config = dict(
    vocab_size=8192,
    norm_place='pre',
    attn_scale=0.178,
)
Each number is 128 + 32 x the weight over its row's rms, rounded and kept within 0 to 255. Layers, rows and columns count from 0. The size above them is the row's rms in percent of the matrix's.

# layer 3 MLP gate, 512x192, rms 0.127, rows 251-317, columns 160-191
size [104  97 100  94 106  93 101  87 100 103  97  98  99  90 109  98 106 108  95 102  91 112 107  93 104  97 102 102  96  97 107  91 102  97 103  96  95 102  99 105 102 103  89  95  95  95  98 105 101  83 109 108  99  86  96 100  97  98  99  87  96  99  81  93  87 103  93]
[[175 132 129 161 109 172  96 100  77 156 112 143  68 144 146 167 118 116 148 131  39 148 119 170 125 103 143  71 133 144 122 101]
 [128  94 151 148 128 111 118  65 129 116 108 157  82 149 132 160 148 123 159  44 123 147 134 100 108  63  88  88 137 102 133  61]
 [132 121 129  71 124 104  45  64 125 159  83 145 125 135 154 148 124 184 122  92 109 115 147 105  97 144 117  49 165 106 126 140]
 [130 134 153 130 161 198 107 131 107 128 158  86  66 148 133 101 139 162 143 149 106  66 141 176 116 140  52 148 103  67 143  82]
 [103 168 131 139 127 106 172 135  80 172 123 159 108 120  76 121 115 110  71 116  67 135 110 152 105 152  69  80 133 108 140 111]
 [109 128 129 100  98 129  83  84  67 131 100 109 106 109 147 108 174 112 125 109 142 124  67 118 126 102 124 154 124 154 160 129]
 [110 114 142 140 122 125 136 100 134 107 154 107 122  61 181  91 142 123 104 124 163 101 111 139 143 136 123 143 103 122 188  76]
 [ 70 139 108 153 107 119 132 102 100 154 145 173 136 125 162 134 133 124  84  84 144 122 165 119 106  89 105 148 114  74 172 145]
 [106 120  85 128 131 174  73 160  97 120 167 172 104 103 158 188 122 171 186  76 102 170 139 145  80 161  80 114 115 120 128 120]
 [145 154 131  70 110 158 135  97 148 133 151  47 123  99 138  98 120 133 126 155 176  92 117 168  97 150 124 160 158 148 162 131]
 [166 165 135  84 151 113  84 106 174 152 126 161  75 100 173 124 119 152 167 114 130 140 216 139 148 115  89 150 123 146  97 146]
 [116  54 106 139 129 115  79  46 151  89 179 124  65 164 142 147 124 123 162 108 146 105 136 108 106 137 125 139 142 149  80  53]
 [146 135 102 113 132 116  17  93  87 139 134 108  63 120 172 162 104 166 175 115  98 182 171  61 148 155  88 136 101 111 149 208]
 [112 149 130 143 102 113 116 139 116  97 116 133 115 153 111  77  79 182 108 132 132 155 182 147 143 122  98 126 114 152 200 147]
 [137 129 102 114  76 141  98 100  98 152 121 126 119  94 118 139  60 150 145 130 101 150 103 139 104 107 109  69 103  87 117 125]
 [171 156 145  17 163 173 158 138 126 177 121 123 146 172 112  93 163 167 123 142 148 172 154 154 148 155  90 182 138 103 175  84]
 [122 137 125 108  83 141 176  54  80 159 149 160 122 125 118 107 154  77  89 134 159 125 126 111 147 116  72  78 134 148 125 132]
 [ 90 160 168 156 104  99 145  75 113 107 146 148 136 117 103 100 126 128 110  78  69  72 129 104 129 151 124 112 166 138 121 182]
 [138 164 148 133 136 126 146  78 136 163  96 124  80 140 118 169  95 103 206 134 160 133 172 118 122 101 130 138 117 153 125 121]
 [118  98 169 121 145 115 100  28 123 112  73 131  97 144 110 123 156 120 115  96 122 122 147 116 110 158 110 165 167 145  90 167]
 [ 78  77 158 128 114 196 161  98 103 123 121 126  50  98 100 201 121 134 193 115  63 141 126 141 136  99  54 142 109 101 171 117]
 [150 158 112 117 128 108  92 134 154 143 128 120  90 103 116 136 111 171 114 117  94 122 160 180 149 109 117 153 101 152 152  85]
 [152 150 139 106 171 147 161 128  94 171  82 145  96 168 103  90 156 147 122 193 139 120 123 152 130 125 100 127 152 111 163  84]
 [ 97 138 121  74 165 103 150  61 123 105 130 174 134 130  85  70 157  88 170 134 122 100 129 105 168  68 104 177 125 131 120 104]
 [ 78 151 122 143 143  71  78  80 127 133 102 148 111 169 158 154  78 101 153 123  95  88 125 119 130 149 121 171 128 133 126 142]
 [124 155 106 105 113  91  88 132 129  80 108 204 123 108 118 144 134 110 194 134  85 150 165 106 189 132 102 170 132 141 148 125]
 [143 121  53  91 146 120 102 110 105 164  97 119 104 121 136 117 122 131 130 149  95 124 171 114  82 172  85 147 131 122 177 143]
 [ 97 142 168 113 135 126  87  46 124 119 143 172  77 113 138 154  91 164 199  94 156 124 130 142 129 133 139 118 125 168  93 112]
 [ 99  97  79 157 112 167 169 115 104 120 190 113 122 103 142 146 115 101 157 135 133 124 130 113 124 161 120 144 136  99 113 119]
 [131 123 101 181 132 140 133  59 113 127 120 104 101 188 127 163 131 124  84 103 144 168  76  93 183  95 111  93 126 172 105 187]
 [172  83 157  54 104 127 122  66 151 115 134 108 101 117 103 121 150 158 169  89 122  77 101 150 103  96  81 108 134 121 124 102]
 [128 111 127  39 147 126 164  77 158 110 181  77  69 103 100 117 115 126 172 116 108  99 129 145 117 119 133 124 142 100 187 131]
 [178 137  85 112 137 159 166 132 130 127 172  64  92 122 126  83 108 167 110 131  86  55 143 111 112  96 107 102 137 102 113 137]
 [140 154 110 147 101 124 101  59  70 147  78 104 155 142  92 101 152 150 104  55 130 158  88 191 157 111  56 163 116 123 135 155]
 [123 150 120 161 146 103 135  47 119 138 146 190  61 108 177 102  99 153 124  94 116 121 122  97 161 151 131 133 122 134 129 144]
 [102 135  50  89 123 134 158  98 147 132 156 122 168 142 129  66  82 181 201 179 138 135 162 124 108 158 129 180 143 152 129 113]
 [124 129 144 162 158 156 120 156 111  86 119  66 128 223 152 171 150 166 125 143  99 117 136 127 166 198 106 110  73  57 103 154]
 [162 112 128  99 136 104 119 120 104 113 127 138 116  94 104 151  75 109 121  97  94 132  92 103 166  92 123 112 122 117 159 131]
 [108 145  87 128 170  67  71  84 153 137 143  87  96 132 136 173  83 121 151 119  64 161 120 116 117 144 133 160 132  65 107 128]
 [113  99  79 107 147 102  75 119 127 127 120 102 139 106 139  90 160 133 124 154 132 113 135  97 123 144 118 149 163  99 154 129]
 [126  93 118 162 135 135  57  87 123 113 142 126  12  94 168 106 126 143 209 144  96 137 132 121 194  72 134 143  73 108 143 117]
 [134 128  78  84 131  85 117 144  86  83 152 120 113 129 139 123  99 146 127 112  57 154 100  89  70 166 124 123 147  60 180 180]
 [128 150 114 147 168 192 115 151 136 148 115 149 105  72 150 110 122 110  98 152 115 147 132 124 120 153 108 155 112 104 134  76]
 [149 120 147 166 182 149  92 157 149 193 114 148 126 137 141  90 117  90 193 194  59 121 103 128 182 135 106 132 112  73 113  98]
 [140 124 113  81  92 104 137 103 103 138  99 159  83 125 164  98  67 117 135 105 102 125 102  82  92  89 160 124 170  88 120 127]
 [ 63 104 129 106 182  85 140 153 152 154 127  49 133 116 124 122  47 178 116 122 172 122  86 167  97 140 104 147 144 112 152 178]
 [ 83 144 100 134 115 148 125  39 143 134 139 129  51 115 137 138 103 105 151 129  85 150 125 134 104  88  96 181 140 114 105 109]
 [166 120  88  66  84 133 144 150 103 146 111 139  48 139 106 138 122  96 147 168 142  94 129 133 101 134 112 165 128 145 155 133]
 [132 164 126 120 115 117 134 140 180 178 178 117 121 178 186 138 108 120 143 149 133  64 119 134 114 156 129 121 114 101 188  83]
 [125 112  79  89 144 106 107 155  91 117 104 112 137 154 104 154 117 158  98 132 125  97 175 105 115 131 155 171 100 114 162 205]
 [111 146 111  95 127 169  61 141 100 140 148 110 136 113 167 148  62 115 148 115 107 118 125 107 135 125 151  69 147 109 149 146]
 [188 137  86 122  92  54 129  91 129 102 119 147  72 117 147 149 134 157  63 137 105  97 100  77  69 125 167  93 125 128 120 110]
 [160 116 152 135  87 108 109  67  75 150 162 131  66 116 125 107 144 160  98  84 112 111 154 102 142 126  87  81  78 104  93 128]
 [154 127 173 103 156 136  99 127 173  91 104 133 104 160 100  63 189 137 104 174 162 153 142 133 147 165 111 207  76 112 146 127]
 [108 113  90 138 146 141  59  94 128 141 176  99  83 133 137 139 142 140 117 101 127  93 122 149 135 161 173 165 174 135 125 133]
 [178 121 118  72 133 150 145 164  90 166 122 138  98  83 112  85 101 149 128 166  91 115  88 157 132 165  99 135  88  98 187 131]
 [179 122 156 141 124 121  62 106 146 176 111 113  64 163 113 115  76 142 122 144 108 116 116 110 100 134 121 115 110 160 133 143]
 [138 126 118 102 152 175 139 155 139 101 173  92 124 124 131 165 199 161 174 125  85 104 180 124 190 160  75 151  70 136 167 156]
 [101 119  93  84 126 143 162 110 103 165 142  92 172 163 129 129 124 130 149 115 136 134 106 118 112 123 109 179 139 137 132  89]
 [159 110 164 121 135 134 159  50  79 131 114 131  68 145  85  73 174 154 107 135  97 144  98 133 142 101 132 148 145 103 135  75]
 [ 82 161  75 152 100 112  86 131  59 162 132 160 126 113 125 183 132 118 111 133  78 144 111  78 138 155 121  72 120  86 146  64]
 [136 175 109 130 119 179  82  91 126 136 110 124 144 143 135 150 132 112 169 130  46 100 180 124 142 129  87  95  95 110 128  66]
 [ 84 160 150 146 184 172 160 129 116 159 139 116 133 180 186 126 155 137  93  30 127  87 175 106 139 127 131 131 124 103 128 160]
 [112 105 140  86 175 157 180  96 146 164 158 109 166 103 125 167 113 120 148 129 133 133 169 112  85 156  84 120 115 156 129  85]
 [123  93 121 117 164 147 164 148 142 132 126 108 163 110 112  99 126 129 108 151 169 117  96 169 120 116 128 209 193 120  56 108]
 [127 144  74  74 125 136 108  35 130 152  93 114  88 126 105 122  99 166  95  84 169  80 146 122 131 105  65 187 130 150 180 127]
 [ 84 118  90 134  86 114 176 100 126 142 138 109 148  88 131 123 142 110 147 156 122  96 176 112 117 162  83 155 124 128 130 124]]
# layer 3 MLP up, 512x192, rms 0.124, rows 251-317, columns 160-191
size [ 98  97 103  84 108 102 100  87 104 105  98  95  94  85 104  97 103 106  84  97  88 111 102  95 108 100  94 109 100  93  99  97  93  98 108  96  92 102  98 111 103 108  98 137  94 105  98 107 109  85 103 107  97  83  96 105  87  88  94  81  98  97  89  85  89  98 100]
[[ 99 159 136  51 120  56 121  74 127 123 145 111 122 103 116 162 110 161 139 139  83  98 195 109 111 116 152 123  77  88 121 135]
 [101 137 139 144 117 155 113 191 172 115  78 123  90 157  64 129 140  91 145 123 198 128 109  84 102 107 104 163 144 152 129  89]
 [141 125 106 100 112 124 145 172 165 121 114 118 162 193 159 166 170 134 140 120 151  75 185 141 151 128  98 136 118 155 133  96]
 [ 95 151 136 106 106 167 156 121 107 109 162 128  71 168 152  90 126 125 178 163 127  63 128 176  74 114  96 128 130  94 155  77]
 [135 202 131 182 107 157 108 103 117 121  71 105 113  98 165 120  98 176  79 159 135 151  46 111 143 141 146 107 164 130 113  47]
 [ 98 148 145 155 129 111 135  30 160 113 123 145 114 163 143  93 108 138 112 154 118  89 112  49 119 121 132 142 112 113 127  89]
 [ 97 153 127 159 120 125  98 103 117 146 142 150 150 176 171 160 131 147 145 163 118 165  84  96 172  99 120  70  48 138 132 171]
 [122  47 121  58  94 123 156 145 137 118 112 139 167  75 134  92 114 167 150 116 151  86 139 134  25  90 180 196 168 171 158 156]
 [121 132 140 136 141 103 122 107 103  86  96 120 129 116 165 181 163 150 112 124 106 145 152 117 124 143 157 130  84  90 134 159]
 [137 111 188 135 141 186 159  84 187 133 138 162  90 144 141 135 154 105 164 126 130 125 144 159 157 162 118 122 163 163 144 152]
 [148 137  94  56 127 103 117 127 125  89 138 145 140  98 105 127 114  74 174 137  77 107 120 126 140 132  49  86  75  76 115 167]
 [108 109 125 132  68 105 130 113 153  95 156 137 102  96 230 196 164 163 100 111 155 128 181  65 126  41 156 108 156 161 118 129]
 [135  77 135 152 118 141 208 175  79 101  67 155 181  82 132  96 178 141  74 118 103 117 100 205  94  86 158 200 150 105 140  53]
 [101 166 160 196  88 111 150  92 143 131 119 182 150 195  89  82 123 146 104 141 176 159 168 129  92 126 145 141 112 175 135 197]
 [117 166 132 157 127 124  80 134 119 156 175 138 100 159 110 167 112 143 138 146 113 132 131 133 129  96 157 149  56 113  93 164]
 [133 134 176 106 138 143 131 161 159 182 156  78 195 169 150  97 116 125  91 114 168 177 143 141 160 187 142 143 109 132 164 150]
 [156 180 119 121 115 146  97  98 149 160 156 199 114  83 105 145 125 138 150 156  94  83  98  84 110 108 140  96 110 106 111 103]
 [132 172 138 145 183 125 158 136 193 173 177 145 114 156 132 126 121 146 131 173 167 126 163 106 161  89 108  85 171 132 120 146]
 [117 123 141 130 102  89  70  41 114  89 101 219 161 129 156 103 139 130  85 105 132  61 124 111  95 133 140  99 125 124 130 136]
 [174  84 105  78 137 137 163 110 148 135 141 147 122 139  93 145 141 101 131 123 165 118 208 133 112  79 120 152 223 141 120 122]
 [159 139 106 145  77 129  89 161 106 135 152 126 124  95 116 135 176 140  75 166 122 151  79 134 138 165 179 112 128 200 104 125]
 [140  89 103 157 182 194 107 133 136 156 128 144 100 133 186 213 134 155 156 165 142 102 144  60 100 179 122 108 123 130 138 142]
 [128 119 149 122 109 142  97  68 159 139 177  68  84 142 156  97 135  90 213  88 178  54 162 160 153  75 115 198 150 122 113  75]
 [130 108  98 145 104 111  79 116 130  94  85 107 150 149 132 105  93  83 161 118 125  90 150 120 105 118 153 106 107 148 104 168]
 [173 117  57 132 224 127 135 164  98  92 165 145 165  86 126 123 157 174 107 133 112 142 149 173 127 143 120  71 129  84 133 101]
 [104 121  97 156 100 110 114 101 130 170 117 143  88 128 165 183 152 145 146 152  66 168 109 106 219 128 109 136 152 113 131 189]
 [118  90 112  72 143 165 127 111 108 103 133 104 104 130 148 124 207 136 133 131  87 137 113 144 139 129  88 103 127 123 173 128]
 [125 100 119 107 117 165 154 123 133 110 154 154 164  76 102 143  82 126 162 124 122 110 175 123 129 125 136 122 124 110 126 141]
 [116 151  86 140 130 168 112 152 133 108 106 154 221 176 116  55 138 108 146 123 112 101  98 112 173 129 182 117 202 150 165 127]
 [106 119 126  66  80 121 142 106  96  93 100 113  94 101  99  82  94 143 191 184  89 162  80 159  93 171  91 134 149 100 167  69]
 [175 162 118  56 146 120 120 116 115 135  93 110 164 156 150 192 111  96 101 176 134 103 161 102 140 146 139  88 127 128  83  63]
 [136 152 115 144 111 134  77 133  64 163 144 192 172 149 148 166  89 113  99 146  96 157 112  76 133  86 125  99  83 132 111 112]
 [109 149  90 102 202 163 106 103 115 176 172 125 119 132 193 187 152 140  95 150 119 104 133 116 113 185 112 117  85 152 142 119]
 [ 64 127 131 128 109 125 124  60 126 144 135 116 128 174  61  89 172 104  93 116 182 132  87 160 132  42 108 154 167 166 135 111]
 [123 135 106 146 167 103 173 146 154 139 106 132 149 143 159  79 163 124  97 136 134  70 122 119 133 139 128  83 144 142 148 102]
 [202  70 123 143 133 178 134  89 160 114  77 106 106 157 130 131 155 138 142 115 175  87 154 136 149  96 113 137 102 154 154 150]
 [153 152 155 110 143 134  77  73 124 160 109 109  76 116  98 107 135  84  93 159  89 114  97 128 138 125  75  95 125 119 131 110]
 [119 188 157 119 199 123 166 151 127  85 163 140 116  91 130 108 154 119 129 121 124  75 144 125 123 119 111 114  85 137  92 131]
 [ 67  99 125 115  67 154 132 125  71 131 140 132  70 134 130 128  83 104  91  89 114 114 112  63 126 108 114 147 144 191 160 148]
 [120 105  99 169  75 127 103 161 143 102 168 143  97  92  92 101 177 151 126 182  95 171 161  94 138 153 119 107 145  99 137 138]
 [143  97 150 141 152  70 146 164 119 121  64 119 187  88  92 124 131 181 120 111  76 169 107 140  73 148 141 153 158 134 128 142]
 [147  95 138 166 131 110 165 103 119 144 145 140  99 112 148 102 122  59 165 108 163 152 146 102 146 128 180  69  88 111  83 110]
 [ 53 133 143 139  94 121 177 122 126 200 173  90 125 177 134 163 129 115  86 126 112 158 137 160  99 126  84 173  79  78 128 130]
 [211  94 168 172 150 150 130 165 127 114 114 145 172 126 144 120 129  86 110 161 151 124  53  99 119 114 175 108 160 108  98 118]
 [ 79 140 135 113 129 172 119  86 133 156 193 145 166  92 110 125 181  93  95 141 133 125  62 126 182 108 132 152 126 155 161 110]
 [179 150 147 156 152 176 161 154 122 155 157 109 108 124 123 127 118 141  38 180 136 152  85 130 125  98  92 176 131 121 113 132]
 [105 142 147 144 155 151 143  92 127 109 130 123 187  98 162  85 160 111 212 143  95 102 155 136 135 141 110 140 114 144 165 108]
 [118 150 129 140 167 101 109 113  69 162  70 111 137 163 139  44 157 155 149 148 113 163 174 167 155 117 115 146 122 106 132 133]
 [ 89 139  82  89 112 117  93 132 126 141 109 206 127 117 139  67 127 103 113 140 130 134 146  92 125 106 117 144 120 118 150 134]
 [114 107 131 100  91  94 116 151 115 105 115 102 144 134 117 140 153 111 107 135 155 114 101  87 124 181 162 146 128 194 190 186]
 [164 137 103 141 120 145  96 115 137 143 126 162 117 178  88  79 135 116 174 110 128 106 149 122 144 106 200  46 117 129 159 116]
 [115 123 108 157 112 176 128 145  86 138 177 123 124  93 192 177 138 183 160 174  75 111 138 105  97 140 121 153 134 145 118 139]
 [144 102 127 204  80  96 119  99 121 122 162 121 137 124 173 115 138 100 124  68 130 153 100  48  61 111 155 118 127 147 145 152]
 [168 144 117 153 113 150  85 131 148 143 167 126 141 141 127 121 144 154  96 152 100  97  70  89 159 144 140 121  76  78  86  77]
 [165 155 166 134 119 113 136  84  68 111 127 202 158 135  54  57 147 111 161 126 119 134  96 142 142  52  82 116 171 131 134 135]
 [ 93 179 156 118 141  77 143 122 159  98 127  37 116 128 206 133 168  90 124 135 128 102  72 120 171  99 128 139 149 132 126 156]
 [129 140 130 126 161 157  83 114 147 138 148  95  98 153  96 134 140 127 131 109 135 171 109 172  96 204 172  90  80  74 151  46]
 [165 197 102 133 152 210  76 136 173 173 176 181  85 167  96  77 150 104 178 165 147 157 188 128  78 163 143  77 130 155 134 143]
 [118 118  33 122 153 154 138 156 131 127 158 145 184  82 145 108 151 111 179 144 139 112 136 149 114 161 154 124 179 157 111 181]
 [152 111 195 168 141 145 160 122 114 114 140 132 125 151 127  93 208 106 117 142  69 133  88 148 145  68 173 130 102  68  99  94]
 [181 139 135 116 139 163 120 114 150  76 119 149 122 129 144  75 200 149 150 154 141 117 112 135 199 133 138 103 151 177 149 143]
 [163 105 104 172 176 132 133 154 154 142 228 102  81 131 171  83 157 136  88 106 154 120 196 119 182 117 105 153  82 138 160 181]
 [136 107 163  78 130 131 178 137 187 137  80  85 138 138 131 141 107  89 102 138 137 101 130 126  78 126 128 146 149 163 134 165]
 [ 89 149 150 143 147  72 164 113 142  92 136 126 160 116 106 152 148 149 130 180 154 182 165 138  90 157 105 113 150 147 127 164]
 [133  78 195  65 129  92 180 115 114 124 139 108 124 123  83 109 125 162 166 138 119 153 118 170 102 101 121 168 151 129 141 153]
 [173 162 109 161 127 143  98 148 133 165 150 180 107 167 125 255 157  98 161 149 144 177 125 190 121 178 120 111 140 194 128 174]
 [167 114 103  60 125 120 177 193 130 129  91  68 160 149 137 133 160 144 111 199 191 105 159  83 124 103  94  71 158 193 178 146]]
# layer 3 MLP down (transposed), 512x192, rms 0.0916, rows 251-316, columns 160-191
size [101  96 102  91 106 101 102  87 104 106 102  89  95  94 104  98 102 110  88  96  91 106 100  95 104 101  94 106 101  95 101  99 101  95 106  97  89 103  95 108 101 108 102 112  93  92  99 106  95  95 104 105  95  85  96 107  88  93  95  96  99 100  91  91  92  97]
[[ 95 105 159 153 132 150  83 116 136 178 114 123 138 183  88 177 129 175  98 127  80  98 136  90 121  83 108  90 167 141 127 138]
 [134 104 120  92  85  46 136  87 110 180 127  58 170 117 113 172 113 161 172 147 145 123 138 167  94 126 127 166 102 104 147 101]
 [137 131 133 137 107  84 184 105 153 145 137 123 125 148 178 162 151 135 128 176 163 120 155 111 111 132 126 129 144 108 105  82]
 [129 141 147 103 138 135 180 153 102  74  97  98 139 145 128 116 181 153 128 113 126  78 124  84 119 158 132 143 141 164 124 160]
 [171 113 128 186 131  92 105  74 167  92 156 126 107  88 175 145  93 178  90 154 138 145  83 103 118 101 143 126 165 114 158  40]
 [132 124 177 237  76 122 144  82 172 151 194 128 156 146 151 142  94 162 107 115  96 123 145 139 114 126 112 152 143 113 109 111]
 [ 94 144 161  79 111 135 114 128 119 177 157 139 138 113 180 109 106 119 137  96 142 118  95 103 103 189 131 129 152  51 149  57]
 [147 168 141 122 161 111 137  95  70 158 148 108 154 150 134 130 152 104 116 151  88 142  88 142 194 111 123  60 100 138 118  79]
 [ 90 117 137  81 164 108 155  78 112 132  92  78 129 130 105 152 142 152 123  94  99  43 143 146 117 117 113 120 104 135 155 117]
 [119 122 144 104 166 112 147 146 126  66 172 168 142 162 125 134 118 119 157 163 167 126 179  90 110  90 126 163 177  96 169  67]
 [ 89 113 119 159  76 101 109 167 191 161 100 134 108  96  97  89 120 153 188 104 163 214 146 104  98 145 182 124  98 126  94  90]
 [ 72 214  90  85 197 169 146 150  61 132  97  85 168 102  88 132 123 114 115 118 100 179  93 103 157 117  94 129 112 122 150 179]
 [137 115  93 154  95 172 165 132  47 143  93 113 182 121 144 165 133 129 110  74 145 133 162 119 117 160 167 173 124  81  95 218]
 [137 154 159 127 108 151 156 142 147 161 124 132 131  99 153 108 133 115 131 117 131 121 158  57 133 162  92 150 106 138  80 141]
 [ 98 140 140  76 201 108  88 127 135 121 114  96 167  91 105 133 140 141 125 115 152 169 143 200 140 180 155 100  78 118 157 131]
 [100 196 126 137 153 174 159 119 126 138 156 161 130 128 116 171 151 138  52 117 146  73 137 128 158  98 130 137 114 116 130  98]
 [120 113 142 123  46 140 135  95  79 182  94 132 138 102  91 153 121 106 152  91 120 126 151 107 159 171 100 122  83 159 136 156]
 [152 140 143 148 159  99 142 117 141 134 102  59 162 139 151 214 152  94 137 120 126 151 137  86 153 128 100 104 127 140 141 123]
 [180  87 137  76 198 121 109  69 158 131 114 150 113 115 138 121 189 129 164 127 192 147 113 106 141 152 183  87 157 118 166 126]
 [ 75 169 104 144 169  85  95 167 103 124 108 156 184 137 154 110  89 124 142 116  78 122 131 146 167 140 102 110 117 101 158 151]
 [102 141 127 147 147 138 115 137 118 114 137  61 132  93 155 148 115  77 193 105  98 120  74 135 141 114 121 122 165 156 136 133]
 [143 142 107 138 115 124 168 127 156 100  86  93 174 129 142 183 113 135 167 134 129  59 152  85 153 144 134 141 129 154 104 145]
 [ 59 173 124 167 132 107 121  94 149 163 118 168 110 148  90 142 123 113  72  78 104 112 126 168 117  80 155 137 177 144  81 132]
 [143 123 161  82 161 114 103 118 118 119  98 161 164 121 107 118 130 127 114 124 152 146 104 145  96 121 140 108 102 104  84 102]
 [ 94 132  97 110 173 123 133 119  68 101 183  79  95  75 142 189 131 143 163 138 123 109 148 139 163 145  93 128  94 112 134 118]
 [140 130 126 143 135 150 135 103 155 102 126 154 180 144 136 148 165 145  43  69 119  87 176 112 128 110 162 152 170 170 143 127]
 [181 123 145 138 192 150 155 121 146 127 137  94 122  96 196  94 115  97  84 192 121 158 144 121 110 141 113 107 127  88 117 153]
 [138  80 109 125 117 190 212  95 123 104 115 129 143  72 124 105 110  76 109 120  86  56 144 138  54 116 102 207 144 113 102 126]
 [157 154 121 119 122 139 120 168 139 156 138 116 126 130  99 172 140 149 164  99 190 121  96 101 107 117 114 120  96 139 111 151]
 [ 69 110  89 115  80 111  98 114 117 140 101 110  77 108 105 213 113 125 108 152 157 156 134 134 151 105 139  90 125 167 172 129]
 [ 45 169 103 143 160 123 135 167  56 165 151 102 196 110 153 105 154 174 129 102  63 119 148 172  90 109 102 110 126  56 162 141]
 [155 175  93 120 111 110  88 129  85 154  83 168 125 121 102 129 106 178 157 144  83 110 123 115 138 161 128  82  60  73 161 167]
 [112 153  74 163 130 113  48 142  87 145  89 225 134 128  66  98  97 114 118  77 106 202 113 136 177 171  97 155 105  78 144 145]
 [100 163 114 184 142 111 111 125 118 124 125 157 134 144 113 151 143 112 161  80 194 122 129 149  71 149 125 184 130  95 163 126]
 [170 132  89 161 121  81 133 222 129 112 129  96 131  99 129 139 141  95 151 133 158 121 170 118 191 148 176 119 151 109  85  77]
 [123 162 117 118  91 148 116 126 110 140 124 120 159 123 162 154 126 100 199 156 106  89 123 126 120 128  87 193 114 128 136  78]
 [146 137 168 152 152  89  68 156 121 109  98  89 210 147 137 162 121 141 145 110 112  95 119 165 189 134 118 128  85  78 114 116]
 [185 146 125 108 196 170 153 168 118 179 102  52 121 122 119 114 138 113 126 152 104  91  86 171 177 160 175  87 147 136 151  69]
 [ 93 146  80 126 118 103 125  98 123 105  84 172 110  63 160 149 133 160 120  44 164 158  92  90 134  92 107 150 135 164 160 153]
 [ 82 137 160 111 182 127 109 131 140 112 167 109 138  74 177 100  85 104  84 103 182  93 131 131 151 115  97 135 159 132  74 109]
 [101 127  83 192 166 100 159  79  66 159 130 121 128 139 122 121 120 124 184 128  62 113 124 158 124 123 156 115 110 117 102 168]
 [164  82 127 126 130 118 133 165 150 158 144  92 116 104 105 111 165 109  81 130 166 160 106 135 128 117  91 138 132 147 154 120]
 [ 57 126 166 174  90  82 154  99 128 178 125 102  68 141 128 168 182 130  71 104 114 147 119 157 138 129 106 135 101  88 146 130]
 [134  83 115 171 136 136 161 114 203 128 105 170 157 142 136 138 114  92 106 151 162 115 108  91 133 155 124  98 179 119  84 159]
 [102 113 100 139 168 167 155 191 123 116 167 143 135 170 159 151  98  88  91 127 179 149 113 132 142 215 127 133 144 140 121 136]
 [169  81 161 179  90 102 125  78 158 122 130 141 166 215 190 103  57  78 127 134 166 133 129 112 101 114 123 107  39  70 108 132]
 [123 160 174  89 108 102 107 133 116 124  95 122  93  95 117 140 156  97 105 141 146 168 165 103 137 118 110  94 148 112 110  91]
 [167 108  68 148 155 148 131 205  85 123  94 138 139 107 116 128 133 102 156 112 121 133 132 140 172  95 106 133 122 101 125 202]
 [171 139 145 126 132 164 169 127 175 124 151  99 133 123 132 134 115 153 167 209 140  96  84  96 137 110 108 132 208 155 137  99]
 [141  92 185 127 136  81 139 110 204 115 150 187 165 140 132 140 189 120 151 123 146 122 139  86 149 158 122 118 128 139 122  78]
 [118 116  98 154  86 108 101  97 122 101  62 146  44 104 185 104 139 165 138 124 164 129 190 117  54 170 130 120 132  96 133 121]
 [ 88 132 169 156 136 178 142  79 104 142  86 167 165 199 111 144 141 124 109  83 108 103  79  98 167 137  96  99 100 160 134  69]
 [120 114 137 189  70 131 117  92 120 120 125 101 167 108 153 148  90 117 152 129 119 209 110  89  99 146 109 141 146 159 112 104]
 [113 119 155 125 113 146 122 144 176 119 106 127  87 122  98 120 151  99 120 156 186 160 163 149 101 155 156 155 178 162 100 146]
 [125 126  90  95 105 128  77 121 146  89 124 178 108 107 141  95 132 147 128 122 111 133 132 139 124 166 175 139 152  92 196  86]
 [106 144 123 122 189  93  64  76 144 111 144 101  95 177 152 181 110  98 120  83 148  83 102  79 127  84 146 137 139  87 109 129]
 [173 122 150  99 152 116  72 175 108 166 143  83  94 151  72 162 102 188 175 168  92 115 119 148 148 193 137  47  95 136  86  89]
 [133 126 131 174 183 136 131 140 194 122 135 150  79 121 121  75 107 130 109 155 167 137 132  85 120  55 164 104 135 136  94  74]
 [138 121 123 105 139 109 130 112  71  36 120 194 100 111 119 128 126 158 141  80 130 136 153 111 177 128 164 118 135 102 163  99]
 [124 106  98 206 131 124 142 182 108 157 128  99 170 161 173 144 136  49  99 126 177 167 139 165 150 108 201 110 117 140 136 167]
 [159 178 109 134  86 214 113 103 126 100 153  77 132 110 109 113 198 140 119 230 119 121  88 139 149 100 103 105 225 167 122 104]
 [138 146 157 166  98 162  51 128 105 205 141 159 114  97 145  92 129 112 147  82  82 177 102 118 149 173  53 136 109 127 105 141]
 [166 176 139 117 110 100  68 139 112 126  77  90 162 110  94  82 102 155 157  99 102 138 119 128 155 125 114  97  93 119 145  75]
 [153 146 121 124 105 104  82 137  90 115 107 139 119 149 118  89 135 151  56 111 145 170 106 145 114 146 175 115 145  62 133 143]
 [133 166  97 153 125  87 120  80 186  99 126 131 119 142 156 171  70 126 143 145 157 153 156 120 111 120 152 104 104  81 129 134]
 [157 102 131 114 135 114 130 126  69 115 178  80 152 125 165 126  58  98 133 177 161 101 127 116  55 148 134 114 146  79  39 103]]